config.yaml
vocab_size: 4096
norm_eps: 1e-05
tie_word_embeddings: true
Each number is 128 + 32 x the weight over its row's rms, rounded and kept within 0 to 255. Layers, rows and columns count from 0. The size above them is the row's rms in percent of the matrix's.

# layer 6 MLP up, 1280x256, rms 0.0988, rows 40-57, columns 0-127
size [105  96 102 101  94 102  97  96  96 107 100  97 101  99  99  98  98  93]
[[192  89 111  99  86  94 124 134 118 157  94  64 181  88 163 140 101  95 164 174 114 195 108 120 132 121 135 196 126  82 111  97  83  81 141 103 130 176 126 123 139 140 193 142  90 118  94 131 166 196 168 148 157  97 129 129 148 167 156 146 146 151 114 126  88  74 165 128 185 153 172 145 147 147 182 178 143 116  79 165 104 145 153 143  50 142 143 176  95  93  77 143 118 105 205 123 135 158 211 125 171 117 175 125 187 148 150 116 101  62  99 139 132 136  88 162 110 121 155 146 109 159 123 115  49  75 144 140]
 [173 116 114 107 101 134  77 122 136 156 138 105 145 155 135 155 154 181 129 149 106 107 144  81 126 150 156 183 136 142 127  91 117  72  96  90 133 157 133 122  41 156 181 152 124 145 112 165 159 174  62  96 191  95 173 151  99 101 175  81 129 125 145 155  70 151  91 144 146 169 116 145 156 121 200 124 162 110 150 128 129 109 135 114 150  84 133 131  93 105 144 126 136 122 146  62 109 137  97  78 137 152 133 111 133  98 153 147 185 102 139 130 111 116 157 154 181 178  75 175 161 125 104 156 151 168  81 123]
 [ 85 120 165 137 149 138 113 102  99 205 165 121 146  77 126  98  88  67 203 111 152  61  75  95 105 141 126 105 129 123  96 135 172 127  96 143 159 135 160 165 111 157 108 150  84 127  60 163 161 121 114 124  63 199 135 155 126 131 118 108 150 187  82 117 120  93 132 164  76 154 186  83 174 157 121 114 153 148 122 109 163 181 157 169 158  93 123 141 148 101 188  78 126 152 121  89  80  72 183 140 145 145  86 205 100 114 169 125 105 148 131 162 163  99  89 121 168 129 125 133 144 127 145 116 172 122 134 142]
 [136 117  59 121 176 149 153 160 155 177 140 119 124 138 134 103 163 103 127 162 132 137 106  81 121 135 146 117 129 138 148 115 131 111 129 175  92 118 127 126  55 139 181 150 161 106 130  74 160 137  93 110  71 112  83 117  86  93 114 223 143 113 140 139 154 130 143 108 150 117 111 125 207  98 116 150 130  98 177 168  56 151 113 203  79  71 144 100 135 119 140 121 149  98 138 103 122  79 138 115 119 110  89 127 159 134 172 107  98 154  96 163 138 115 134 150 170 103 174 142 112  80  76 106 159 154  93  68]
 [134 155 179 161 135  84 142 102 108 101  93 102 124 104 137  87 120 159  78 105 137 166 114 125 148 159 148 173 111 165 122  94 134 112 128 109 134 169  59  96  97 143 105 114 145 166 161 158 170  88  83  81 147 117  83 121 136 130  90 165 113 105 176  67  81 143 136 153  45 138  75 150 120 212  90 113 107 157 170 165 117 140 141 142  84  98  24  93 134  63 142 125  95 128 147 138 117 137 142 121 139 163 146 154 127 159 142 106 148 147 139  91 144  85 117  77 138  94 117 149  88 209 156 136 134 175 119 108]
 [151 126 115 104 191 150 100 138 135 124 137  77 105 126 144  87 114 161 150 119  92 150  83 116 133 153 147 163 122 147 131 149 127 144 156 123 173 134 156  99 134 125 129 193  99 176 187 115 145 115 127 106 119 121  74 204 114 112  38 165 133  87 125 154 145 126 183 119 157 115  68 150  82 123 204 181 154 161 131  88 187  97 173 130 110  98 124 112 120  73  87 156 120  88 139  86 141 135  94 129 104 120  66 150 129 130 104  75 130 123 110  97 149  63 128 118 121 137 135 127 141  93 147 164  44  64 162 112]
 [212 104 120 129 185 111 157 129 116 129 143 132 116 122  65  52  99 138 116 160 108 150 135 149  68 179 159 122 119  98 111 132 242 115 114 130 137 125 105  96  97 157 167 126 183  50 134  64 137 169 121  83 155 111 126 133 190 123 126 117 136 137 192 139  66  96 122 104  90 130  92 112  97 112 143  75 147 137 152 152 150 170 157  88 140 230 151 103  92 185 141 159 125 138 146 146 155 171  87 133 136  80  86 153  89  88 140 154 130  72 154 120 122  81 196  59 153 140 127 158 133  85 145 150 138 116 113 125]
 [126 139  29 186  98  97 150 100 112 143 104 151 119 148 148 119 128  73 152 154  50 136 165 173 121 137 134 107 129 165 127  72 120  78 141 115 100 180 134 166  92 157 140 179 124 125 143 182 108 139 145 139  62 157 144 143 178 191 157 122 144 118  97 104  93 114 124 141 148 116 101 134 130  98  50 100 157 158 120 170  85  71 136 120 135 110 144 160 149 123 160 103 153 183 154 160 150 112 135 146 131 138 105 117  92 177 114 112 124 113  77 141 115 158 153  93 167 160 108 109 172 164 136 114 122 154 158 155]
 [ 80 121 153 140 115 149  96 137 143 182 128 134  77 193 110 117 196  97  99 132  98 158 150 139 134 117 140  79 199 177  80 147 116 113 129  70 105 118 118  64  97 160 162 140 124 115 137 116 101 175 150 134 163  77 130 174  99  75 106 140 187 130 103 116 177  78 133 150 169 154  95  95 134  97 170 136  95 126 131 161 144 174  93 125 159 137 198 108 111 150 154 155 120 100 108  96 162 135  87 127 113 104 125 178 107 114 232  90 103 138 142 160  93  57  79  67 117 127 166 154 153 140 117 168 197 100 140 168]
 [107 132  96 154 123 121  87 144 139 133 143 105 168 142 187 145 103 176 117  93 130  91 169  79 126 106 164 174  90 143  75 125  83 174 127 156 120  65 155 214  83 143 128 114 121 117  88 115 127 139 130 100 164 149 128 136  54  98 111 148 144 111 128  81  98 211 139 101 106 148 140 134 116 134 190 154 125 182 124 118 152 121 158  82 101 169 142 156 148 168  95 122 122 106 105 158  97 134 175  78 140 116  91 123 177 161 162 186 132 174 117 178 121 184 144 106 137  89 136 154 103 154 155 148 118  71  81 126]
 [119 101  94 118  84  73 153 161 190  98 135 178 129 128  91 168 112  99 142 115 171 118 145 138 126 140 200 152 156 165 100 153  92  78 120  45  94 107 134 103  65 151 100 152 122 107 115  86 104 142  69  84  88 156 109 143 112 147 173 213 127 140 108 162 127 141 125 159 131 108 101 128 119 127 139 108 142 148  96 183 185  80  97 150 102 125  95 150 109 147 168 102 149 165 102  99  80 103 122 143 121 182 137 107 162 124 159  87 117 120  98 149 142 126 126 127 150 115 125 150 127  69 126  79 105 118 111  99]
 [126 164  83 134 161  84 120 172 141  59 165 118 100 117 109 107 120  82 118 115 110 121 143 151 116  91 139 136  95 150 130  62 122 155 136 135 167 110 117 156 165 134 126  83 108 106 129  90 145 120 142 138 116  83 143 143  97  77 102  88 125 118 196 113  97 137 140 108  98 147 112 120 105 125 129  80  92 111  92 126 181 157  40 126  44 136 126  71 100  98 117 183 179 126 118 107 154  69  68 137 142 134 132 100 165 127 138 118 121 126 209 116 156 158 125  87 112 110  71 103  78 166  64 140 122 174 163  83]
 [173 144 128 119  77 205  82 145 144 105 123 107 108 118 139 149 134  69  98 180 137 133 107 171 198 117 126 164 152 148 107  96 159 186 156 132 133 144  97 164 140 125 125 154  92 153 156 150 149 140 147 129 115 110 100 119 121 157 125 103 113 143 135 197 138  74 150 138 214 105 145  91 113 104  95 146 159  70 169  91 155 124 131  49 187  78 172 148 105 148 171 148 136 173  94  77  92 146  87 108 121 111  87 102 100 151 117 153  65 183 146 123  94 181 122 138 146 161  69 122 146 128 113 159 148 176 178 163]
 [192 164 170 141  40 173 113  95 175 120  78  95 132 114 156 160 111 166  80  84  86 104 188 129 178 115 157 135 127 166  98  84 117  73 166 111 161 117  99 136 136 116 113  89  86 108 128 128 111 164 134 146 111 147 107 128 149 114  94 126 174 125  81 163 135 119 149  97 166  91 153 150 176 130  88 124 112 135 162 178 116 136 158  91 126 185 126 174  55 114  71  91  69 137 213 152 153 144 119 151  29 107  98  83 154 181 139 141 128 131 101 126  89  97 102  43 158 130 159 199 143 108 144 127 170  90 130 105]
 [117 129 135 140  88  91 158 171  88 195 103 147 185 115 145 185 143 142 126  94 143 127 139 111  81  81 205 151 106  57 124 120 130  92 159 110  85  85  94 113 172  62 110  90 174 113 115 121 124 164 182 132 160 102 169 112 200 131 125 147  77  96 132 136 161 145 180 144 108 150 170 123  81 113 150 109  45 159  68 118 216 134 135 128 112 111 188 109 120 196 142 127 116 149 134 161 106 156 116 151 106 145 133 151 127 132 145 105 160 135 136 110 145 128 135 134 105 105 119 148 108 153 128  91 150  92 132 181]
 [101 121 149  87 168 124 122  89 119 126 197 192 120  90 141  94  82  99 137 101 132 135 168 155 103 157 127 128 116  61 158 132 139 160 184  95 158 120 160  87 186 140 140 102 139 141 128 175 163 140 127 146 175 204 157 168 118 144  79 127 110 119  86 106 120 109 166 150 107 117 103  67 118 115 138  95 158 118  98 131 135 133 140  71 108 165 109  92 162 147 137 116 120 192  96 156  68 154 134 109 145 167 106 109 103  41  97 117 114 145 114  53 144 123 161 158 135 124 127 102 157 100 142 123 110 138 131 131]
 [109 177  79 124 120 172 163 133 128 177  83 119  83 116 117 161 124 123 140  55 113 160 117  82  90 123  78 169 145  65 193 104 156 121 197 180 100  52 117 194 135 111  91 130 152 196 137 154 104 137 179 147 135 135 127  68 129 171  82 156 119  94 136 181 148 140 170 150 107  97 143 144  98  94 165 154  33 130 159 118 140 141 193 191  89 110 179  85 151  90 117  88 117 164 175 128 129  80 171 169 161 120 155 159 139  96 132  82 150  57 130 136 117 130 139 123 124  98 166 107 124 136  98 157  72 101 163 127]
 [191 214 118 135 132 111 123 150 139 133 142 119 101 130 147 154 172 183 115 125 111 155  95 149 164 139 150 130 126  89 137 152 106 166 104 231 156 120 146 202 122 173 109 123 162 126 145 173 137 121  93  72 142 151 127 141 117  94 154 102 110  58 120 152 149 145 103 150 178 102 120 143 148 123 132 135 111 131 107 128 121 129 154 124 152 127 101 171 126 109 122  70 129 143 151 143 161 185 141 189  59 111 174 126 135 191 166 173 125 162 160 143 142 142  86 150 115 112  94 147 128  91 149 120 141 143 154  67]]
# layer 6 MLP down (transposed), 1280x256, rms 0.0871, rows 40-57, columns 0-127
size [107  99 103 100  96 100  96  98  98 100 102  97 102 101  99 101  99  95]
[[119 186 131 123  82  98 202 147 177 148 118  89 117 142 116  48 110 167 147 132 128 127 105 151 163 157 146 141  99  72 113 150 133 145 128 151 157 115 184 146 137  94 110 140 122 114 123 117 113 174 125 149 106 160 140 138 174 117 155 107 115 150 158 120 131 118 146 121 137 102 139 141 100 169 116  69 129 138 120 159 151 162 108 194 157 107 103 116  94 105 118 156 182 169 149 117 100 135 112 116  88 150  87  87 134 159 199 120  67  66 118  93 126  58 145 107 134 123 170 113 242 155 160 173  67  35 136  64]
 [117 111 154 158 124 115 180 136 136 137 138 148  89  84 160  35 131 121 171 154  96 211 115 172 112 160 152 157 136 115 152 139 130 147 126 104 125  86  99 111 135 175 132 163 148 178 176 105  86 125 120 142 163 149 124  96 128 125 124 117  92 112 129  77 157 209 138 138 145 128 125  93  98 125 146 170 186 122  80 100 132 142 134 189 109  96 132 126 141  70  81  76  76  83 116 193 126  95 149 173 131 171 143 156 104 141 103 136 109  47  95 126 136  60  62 144 120 138 131 129 126 111 110 174  99 112 189 163]
 [133 140 143 148 121 111 132  97 158 117 106 160 147 127  91 142 150 170 163 206 155 149  75 106 136 135 131 167 148 102 145 120 119 149 139 109 139 122 143 184 158 146 101 124  95 129  86  76 134 188 137  96 120 100 133 132 178 128 109 125 141 147 102 135 114 150 167 119 174 114 104 110 138 102 115 126  92 118  80 134 118 108 149 113 180 129  70 150 124  89  90 133 130 117 108 121  66 161 173 154 193  89 172 138  97 131  98  74 136 132  72 124  87 128  99 115 183 170 121  94  46 111 137 128 181  73 177 149]
 [ 95 116 123  82 140 132 134 107 122 157 117 155 126 108 143  19 181 141 137 126 141 112 128 121 128 124 175 126 134 105 185 132 121 150 134 151 115 194 178 105 103 175 176 173  95 141 170 108 143 152 115 103 128 129 106 117 123 123 104 136 132  94 151  93  96 119 168 117 136  97 144 126 145 113 133 149  97 103 121 152 103 130 196 170 184  63 176 123 166  84 136 150 117 117 135 196  81 140 101  90 131 117 140 153 105 139  93 125 133 117 157  90 102 171 179 155 108 161 175  80  94 155 191 109  71  99 184 123]
 [190  90 122 143 130 141  78 188 110 156  64 101  72  92 129 128 102 146 100 116 116 114 146 176 101 174  44 111 114 132 105 131  93 113 112 183 123 157  84 119 169 125 123 105 106 157 134 105 109 137 118  95 109 123 155 108  86 146 142 133 139 130 111 118 117 138 133 122 161 149 165  74  83 119  89  85  77 106 122 108 126 133 147 148 112 101  82 146 128 125  99 117 114  74 152 120 142 102 123  43  94 132 156 134 133 121  88 150  93 103 118 154 163 136 138 118 146 153  98 149 137 114  79 137  89 139  99 147]
 [127 164 190 156 138 118 129  81 110 117 173 128 153 101 125 114 176 145 174 106 121 105  88 158 140 167 113  92 181 127 130 143 208  53 119  36 144  97 126 132  77 119 139 114 127 140  96 118 156 166 122 101  94 189 102 121  99 118  87 125 160 112 149 136 124 153  93 153 117 147 157 107 115  99 148 115 103 100 108 155 129 159 120 185 138 101 103 122  89 145 129 144  73  70 116 140 147  83  87 150 151  91  92 153  95 171 104  93 127 136  80 141 174 106 108  84 118 122 151  86  48 114 107 163 184 130 111 120]
 [168 119 125  75 132 116 123 116 146 183  77 174 111 101 141  99 201 111 131 127 152 210  83 100 183  95 136 108 144 138 126 138 110 126 116 147 114  78 129 138 127 137 149  71 158 106 111 115 134 178 138 124 118 174 164 159 161  88 157  72 102 178 170 102 105 138  91 169 147 158 212 135 146 140 161 161 157 135 158 131 107 188 125 118 146 127 125 139 138  85 163 148 153 171 107 135 142 142  77  45 104 123  83 129 155  95 175 149 161 193 108  91 110 130 135  76 143 120 102 156 139 188 128 107 113 101 139 126]
 [103 113 167 117 134 162 165 107 134 157 121 162 122  75 172  91 135 108  83 126 123 171 100 121 139 157 138 168 163  59 137 144 130 127 123 126 183 114 147 161 115  44 112 172 112 137 140 169 127 137 127  96 126  86  87 162  85 127 143 105 158 117 169 211 112 148 142  91 126 116 107 140  93 131 116  99  83 125 205 125 136 113  88 168 109 129 149 108 128 143 122 103 156  96 119 120 174 150 122  96 132 130 181 126 131 111 122  76 119 122 142 109 132 131 117 110 120 117 126 142 187 170 134 122 136 123 190 118]
 [148 144 166 145 180 162  82 135 111 135  89  91  94 137 164 103 161 186 149 122 152 123 164 131 102 124 124 148 111 155 144 132 150 133 117 119 111 122 173 136 138 135  93 108 110 109 159 148 145 137 126 127 114 196 105 125 169 126 180 152 124  97  89 171 163  84 100 120 145 142 157 106 119 166 131 126 161  73 130 124 137 102 106 117 169 126 145 122 190 104 171 133 115 209 106 130  85 147 107 127 129 154 106 167 111  86 139 118 135  79 118 141 136 179 164 151  70 121 120 180  67 109 124 104 114 144 131  95]
 [140 127 161 107 113 115  78 168 150 130 125 146 124  64  82 105 214 130 145  93 114 123  88 141 141 145 123 113 198 146 157 121 114 108 172 164 167 130 122  84  90 120 140 118 133 128 146  94  84 137  92 142 166  58 106 127 191 137 124 125 157 106 147 137 156 136 143 143 126  99 101 143 160 125 130 124 129 119 135 149 137  90  87 102 116 110  71 118 123 109 153 121  90 159 115 119 161  94 102 198 120 107 146 119 119 111 119  29 126 112 152  78 115 119 128 124  90 169 105 101 185 119 121  86 129 134 145 161]
 [102 141 202 143 145 127 145 147 176 169 101  91 114 111  78  94 140  93 145 126  78 159 101 164 136 116 131 132  94 114 141 187 155  97 107 125 108 153 164  98 188  95  93  82 100 117 142 134  49 124  97 105 113 121 157  29 134 109 130 149 163 177 137 123 102 136 126 136 163 165 119 182 129  99  96  93 173 125 134 102  94  74 151  94 162  93 134 160 142  94 101 107 110 143  86  67  85 103 118 137 111 129 129 102 139 144  92 126 162  91 145 115 119 167 150 129 124 108  91  89 129 126  88  80 171 149 163  88]
 [172 145 135 100 147 154  90 187 165 175 129 110 111 136 137 134 125  96 107 161 140 115 155  73  81 125 114  86 150 121 147 147 104 148 115 104 147  98 153 128 134 159 108  95 139  89 151 166 117 114 116 135  89 134 105 159 160 181 114 129  89 129 157 121 166  96 125 150 120  85 114 127 157 171 156  98 127 156 143 150  90 144 124 100 145 150 105 124 114 114 117 168 159 128 133  35 170 149 162 115 167 131  89 150  93  99 128 171 100 147 154 146 142  92  85 135 125  98 112 141  97 175 128 112 102 115 114  83]
 [145 143 111 143 137  77 148 119 125 109 124 118 148 144 137 126 142 201 132 202 144 136 111  97 120 146 144 156  32 113 102 128 161 149 145 131 136 149  96 107  79 135 103 141 135 130 156 139 160  98 116 114 171 103 122 155 172 138  92 145 117 159 149 156  94  99 172 189 136 164 145 170  77  81 154 179 107 129  82 101 161 119 131  98 169 119 100 152  81 118 144 151  66 128 139  85 137 119 102 134 183 112 147  87 149 186  51 172 152 122  89 178 129  94  89 137 112 185 153 151 143  93 134 122 182 101 103 129]
 [160 166 117 175  79 154 209 152 119 116 103 127 190 123  85 137 113 144 145 124 160 173  96 131 113 146 112 146  62 145 117 111 203 126 114 148  99 147 111  58 109  74  85 123 100 146 124 135  66 162 133 102 105 147 106 116 151 128 153 100 100  89 133 133 185 134 191 122 126 117 134 164 152 150 172 142 112 105 123  97 157  79 178 170  94 166  83 126 106 128 142 103 122 171 158 101 123 113  82 144 100 165  66 182 111 137 178  85 167 121 114 197 163 159 157 171 136 153  89 118 137 115 140 119 118 144  75 122]
 [132 142  79 145 177  71 110 106 104 147  35 184 162 152 110 117  62 170 103 136 134 174 172 116 131 138 145 168 173  79 112 200 130  86 116 151 138 123 155 133  75 136 123 111 130 128 128  92 148 137 165 158 150  88 114  77 103 133 111 117 134  90 145 126  86 119 193 154 101 133 169 147  58 158 196 172 136 148 123  94  83 115 118  89 104 147 118  68  75 112  89 166 190 107  87 126 136 179 162  92 145 131 113 139  94 101  69 189 130 148 143 184 129 152 115 116  91 109 103 156 104 149 180 130 116 140  79 110]
 [103 156 140  77 140 109 131 126 157  70  83 118 141 160 120 119 145 137  93  91 126 156 129 135 149 154 166 161  89 156 177 193 118 157  91 194 130 121 133 147 155 102  90  88 202 121 139 197 163 167 145 155 149 141 107 116 133  78 144 112 178  64 112 187  88 175 116 191 168 136 132 114 143 111 138 172 113 127 120 165 176 138 179 133 101 127 103 111 137 123 124 145 127 140 133 143 108 102 141 100 122 127 116 123 172 173 196 130  87 110 120 163 131 104 131  96  84  92 177 123 145 177 144 127 157  92 147 101]
 [184 166 126 165 115 135 172 147  99 126 170 167 198 132 146 108 172 151 112 154 131 117 129 170 186 109 139 109 109 159 111  87 116 130  94 176 149 168 145 148 125 136 144 126 140  98 102  94 154 117  97 147 171 117 104 126 153 117 105 119 132 122 116 180 146 124 128  66 128 180 172 181  55 125 155 181 117 135 115 170 113 104 100 114 118 181 156 122 155  79 126 164  79 116  99 129  92 109 153 145 108 176 165 128 146 110  82 107 121 109 159 113 142 169 171 150 132 176  49 118 168  88 162 171 177 123 104 173]
 [169  97 153 130  96 180 117 167 125 134 111  79 110 100 116 151 114 105  87 182 152  97 122  83 180  67 152 111  89 114 199 102  72 201 136 145 194 105  56 161  93 133 115 182  95 111 119 121 129 145  97 175 121 138 117 127 105 165 136 160 114 162  73  73 170 179 170  96 139 167 141 140 144 140 166 114 135 100  68 161 166 105 164 116 162 118 134 130 132 164 117 141 149 216 114  80 147 122 110 120 178 201 114 106 149  85 103 180 107  86 164 114 171 138 190 136 136  74 142  85  51 101 190 140 121  84 128 178]]
# layer 6 MLP gate, 1280x256, rms 0.0973, rows 41-58, columns 0-127
size [ 96 102 101  98 107  97  95  98  95 102  96 101 104  96 102 106  98 103]
[[108 194 104 184 189 118 123  84 127 112 147 128 128 148 166  83 108 122 124  69 124 115 146 125 151 118  41 168 114 207 167 129 102 127 112 120 103 132 106 162 141  98 139  91 188 146 155 157 103 139 163 121 125 139 149 119 106  56 194 138  99 182  98 111  96  84 105 122 180  85 136 112 140 106  62 157 145 139 146 140  58 140 109 181 119 109 114 141  65 167 187 155  92 124 123  97  63 160 121  83 109 163 120 145  69 157 178  79 101 135 130 119  73 152 134 118 121 120 208  56 143 143  89 190 169 174 167 123]
 [158 166 140 102 137 103 105  68  92 116 143 127 176 119  80 147 108 151 105  89 235 149 165 125 152 144  90  94 116 116 178 131 110 103  98 102 159  97 135 154 105 122  96 152 147 119  96  89  82 124 119  80  71  89 189 101 171 107  48 167 147 134 155 173 133 174  97  80 105 134 140  80 175 177  71 220  99 161  88  96 103 155 117 148 109 106  91 199 134 170  87  75 137 151 123 163  95 135  79 118 113 162  62 120 162 132 108 136 158 142 104 129 155 101  91  95 187  93 155 137 148 147 111  65 160 139  65 146]
 [165 151 190 121 155  77 175 102  91 115 165 136  48 150 185  92 127 165 126 154 104 182 115 180 110 159  82 152  57 153 125 163 181 122 111 130 122 107 207 113 110 117 157 137 155  89  94 106 102  68 106  68 108  99 108 121 126 182 125 145 139 184 117 135 133 123  92 171 119 135 140 174 140 143  95 127 134 178 104 119 105 139  93 139 127  93 104 118 133 193 124 146 150 155 158 119 117 138  56 116 137 157 153 137 154 213 128 119  98 149 159  70 101 134 131 147 158  97 160 166 122 149 149 130 123 114 181  69]
 [106 146 144 132 117 126 149 129 164 111 160 156 157 162 168 156 132 141  95 153 130 131 156 167 152 151  58 185 183 130 154 101  96 137  45 115 155 147  84 138 143 126 119 136 153 117 124  63 107 202 108 173 115 119 156 116 100 178 159 124 118 153  89  84  73 175  89 127 106 137 159 132  34 129  78 115 127 120 110  79 180 119  97  98 179 115 137 116 123 108 167 107 115 102 130 143 154  93 170 179 110 135  93 128 163 134 129 109  98 143 155 123 139 115 121 177 105 166 106  82 114 141  96 133 116  66 196  66]
 [ 93  96 153 122 167 102 121 130 139 133 109 135 117 138 138 106 167  94 103  83 107 111 125 163  75 134 163 155 107  60 101 161 114 112 138 174 142 148 149 123 107 100 112 148 148  79 153 112  87  77 143 126  94 108 130 100 121 103  37  86 148 148 152  62 125 122 106 173 100 168 155 113 123 150  94 192  75 132 138 190 169 192  91 143 141 156  78 140 169 139 114 156 125 163 134  93  80 126 126 119 205  78 126 146  96 153  82 125 111 146 104 134 188 116  95 103 201  83 106 153 131 148 114 146 149 114 204 132]
 [139 208 160 149 182  66 181 107 145  81 124 123 108 158 132  69 121  75 149 145 151 143 143 141 136 120  90  90 161 131 119 120 159 189 167 110  89 154 173 158 130 135  97 138 140  50 129 157 144 151 121 147  96  94 127  92 110 113  93 116 120 131 163  68 120 138  99 203 145 159 188 121 120 142  92 156 134 153 124 105 153 152 147 147 139 164  97 130 118 129 114 179 168 125 152 155 135 112 119 166 173 174 113 139 119 134 151 131 105 158 151  98 154 106  81 152 150 166 157 143 144 137 147 130 105 141 150 149]
 [ 97 155 178 210  85 135 139  93 115 119 116 141 159 150 166 142 125 151  63  74 107 181 149 152 167  96 147  72  88 125 121  96 138 134 112  90 194  97  80 170 152 100 141 124  63 145 106  94 191 101  99 161  99 148  92 141 124 159  51  96 134 118 137 132 190 150 124  96  94 125 172 141  78 122  70  75 127  95 141 101 144 123 149 175 165 143 122  88 147 106 117 136 124 128  84  81 107  98 119 171 149 146 119 174 109 151 127 126  93 105 172 132 128 147 116 124 101 126 130 146 159 175 108 172 130 126 126 147]
 [153  99 104 111 161 122 152 124  93 136 164 150 140 162 106 194  69  91 130 153 129  83 125 123 183 106 175 131  92 124 146 167 202 134 130 141 143  70  92 134 139 134 116 150 133  98  65  74 214 126 109 110 147 101 135 132 106 189 158  94 141 118 106 100 129  71 157  98 170 146 151 135 128 162 116 105 150 136 166 100 109 166 155 186 136  98 111  93 161 153  84  90 123 163 120  99  97 132 129 142 129  81 155 151 120 119 129  96 156 162  79 118  66  88 140 154 137 123  61 105 139 146 117 150 133 171 150 125]
 [178 105  97 128 142 156 116 154 139 111 132 119 128 143 180 183  99 131 111 136 124 130 159 109 103  94 118  84  91 154 140 147 144 188 143 145 136 137 149 190 152 143  86 156 113 114 138 121 155 148  94  85  88 198 104 189  79 103  49 155  82 117  77 110 151 125 128  41 120 165 181 112 133 174 107 107 110 106 114 140 122 157 181 170 104 165 161 129 129 114 108 123 138 123 164 169 127 116 130 115 118 167  98 134 119 139 145 195 127 128  66 153 163 130  73 107 184  72  90 142 114 109 142 176  75 131 176  58]
 [174  75 103 150 125 107 177 135 138 137 123 137  86 145 179 175 107 156 122 184  72 131 187 148  98 144  95  49  86 132 164 158 121  63 111  61  95 166 133 100 102 128 124 126 135 106 149 135 150 120 192 113  92 181 165 142 108 129  91 147 107 112 108 137 101 114  95  90  84 123 221 126 122 105 107  93 154 103  93  87  92 159 158 185 147 139 130 109 129 133 119 126 185 176 132  95 132  47 119 113 119 154  97 157 105  86 133 148 105  69 146 133 141  94  97 113 150 153 116  94 131 173 151 133 137 112 142  83]
 [ 80 121 140  81 140  96 117 119 168 105  79 132  65 195 100 144  89 136 106 166 138 108  94 146  93  95 147  73 152 170 110 143  76 171 113 135 154 134 136 196 131 119 123 133 192 100 146 147 135 188  82 142  91 139 144 174  80 170  62 128 132 183 173 146 153 158  97 104  65  92  88 121 134 139 142  98 150  99 134  78 130 182 195  88 108 157 124 152 114 135 133 149 166  74 127 120 126 120 131 163 170 154 141 114 153  59 140 114 161 102  96 104  98  60 130 122 139  92 108 138 160 204 127  91  48  99 104 122]
 [ 99 165 171 156 115 184 227  66 113 137  94  92 195 125 134 165  93 117 135 119 196 159 169 121 152  77 139 136 112 120 134 123 130  80 130 155 113 149 169 112  72  87 151  82 132 113 105 144 144 112 138  79  89 117 142 127 175  94  77 123 138 172 182 101 118 160 121 129 124 106 129 148 114 135  97 116 120 149 122 141 125  99 131 129 146 136 108 111 159 166 122 145 141 146 103 119 104 100  99 117 208 125 131 144 133 166 126 128 133 168  97  53 109 156 137  59 115 152  99 165 111 100 123 150 109 117 170 116]
 [146 105 117  97 161 154 102 179 118 129 186 160 131 129 175 139 148 114 100 135  64 148 143 149 178 124 154 115 112  99 133 111  98  88 103 130 148  79 109 119 141  95 144 108 118  98 147 160 189  86  98 172 112 120 106 132  35 155 139 166 151 101 131 161 158 156  90 138 128 193 172 102  70 143 140 128 206 117 166 115 145 161 137 150 108 154  90 191 189 158  98  70 114 124 105 168 134 132 169  93 156 105  95  82 131 152 168 150 130  98 174 161 163 113 140  96 105 182 128  87 125 163 173 113 141 135  86  64]
 [130 152 146 129 209 134  79 142 100 186  84  95  84 178 187 115 169 195  92 137  77 133 119 100 150 104 104 188 142 131 151 136 181 196 160 139 136 146 177 119 120 139 109 145 105  95 126 120 117 172 155 133 115  88 108 213 132 145 147 166 114 136 112 125 145 112 121 144 109 115 101 128  84 152  78 174 148 150 160 101 136 169 110 132  83 132 101  67  76 123 113  83  68 140 145 166 131  90 116 133  93 156 130 133 120 185 154 139 150 106 118 111 119 143 150 117 172 122  74 126 124 148 129 172  83 182 130 158]
 [161 124 128 128 123 105 112 156 132 109 109 118 103 159 137 125 126 115 121 157 159 140 116 135 124 142 119  71  97 137 182  95 142 133  74 113 124 163 144  57 140 116  93 183 116 127 106 155 104  88 142  77 117 178 164 156 123 155 142 182 104  79 159 164 135  67 116 104 155 150 135 128 154 164  92 154 119  98 103 109 118 165 176 119 134  30 169  93 140 140 126 140 101 177 125 134 172 206 129 138 101 128 186 164 109 162 120 111 122 197 122  83 203 160  98 152 170  92 135  90  57 153 126 108 131 102 131  88]
 [109 179 127 108 182 106 122  84 122 141 155 111 108 153 136 154 113 121 146 111 128 127 145 151 124 147  90 157 140  90 159 193  48 131 122 121 124 162  91 141 139 171 194 156  84 107 108 149  92 155 136 111 147 114  88 121 124 163 128 161 149  96  98 144 137  70 147 131 139 130 197 120  90 200  86 134 110 102 138  78 143 180 147 133 186 107 156 147 120 151 110 108 201 160 166 194 150 138 145 149 143 171 171 114 142  81 109 153 161 155  58 125 136  54  51 121 170 146 166  91 100 126 135 111 133 187 109 150]
 [150 157 124 107 129  53 127 132 150 164 170 123 150 121 139  90 113 107 152 120 125 113 159 128 108 111 162 126 188 138 128  71 196 122 145  93  86 145 134 127 152 123 167 127 124 101 121 141  90 139 164  61 139  71 146 169 164 113 153 120 129 163 116  85 126 173  96  98 142 172  88  95 121 177 120 149 166 120  95 108 100  69  73 148  96  92 127 153 114 138 163 120 128 139 155 140  73 147 153 115 152 122  83 104 194  99 177 101 150 106  84 110 107 152 124 132 143 121 113 120 107 121  82 101 124 123  76 111]
 [153 106  97 150 121 122 108  76  89 113 131 153 109 113 143 126  95  98  86 138 106  89 127  73 159 116 130 159  81  91  93 134 136 154  94 167 173 126 107 106 106 108 106 142 170  44 104 179 111 169 143 151  86 144 125 156  64 116 109  76 135  93 181 132 158 135 144  98  99  63 118 104  82 162 187 138 151 107 121 110 119 127 182 122 109  91 147  92 155 155 128 169 117  97 132 101 137 102 133  91 159 175 120  99 163 130 160 154 119 144 161 112 117 122 168 162 135 119 144 104  84 154  49 168 158 108  95 113]]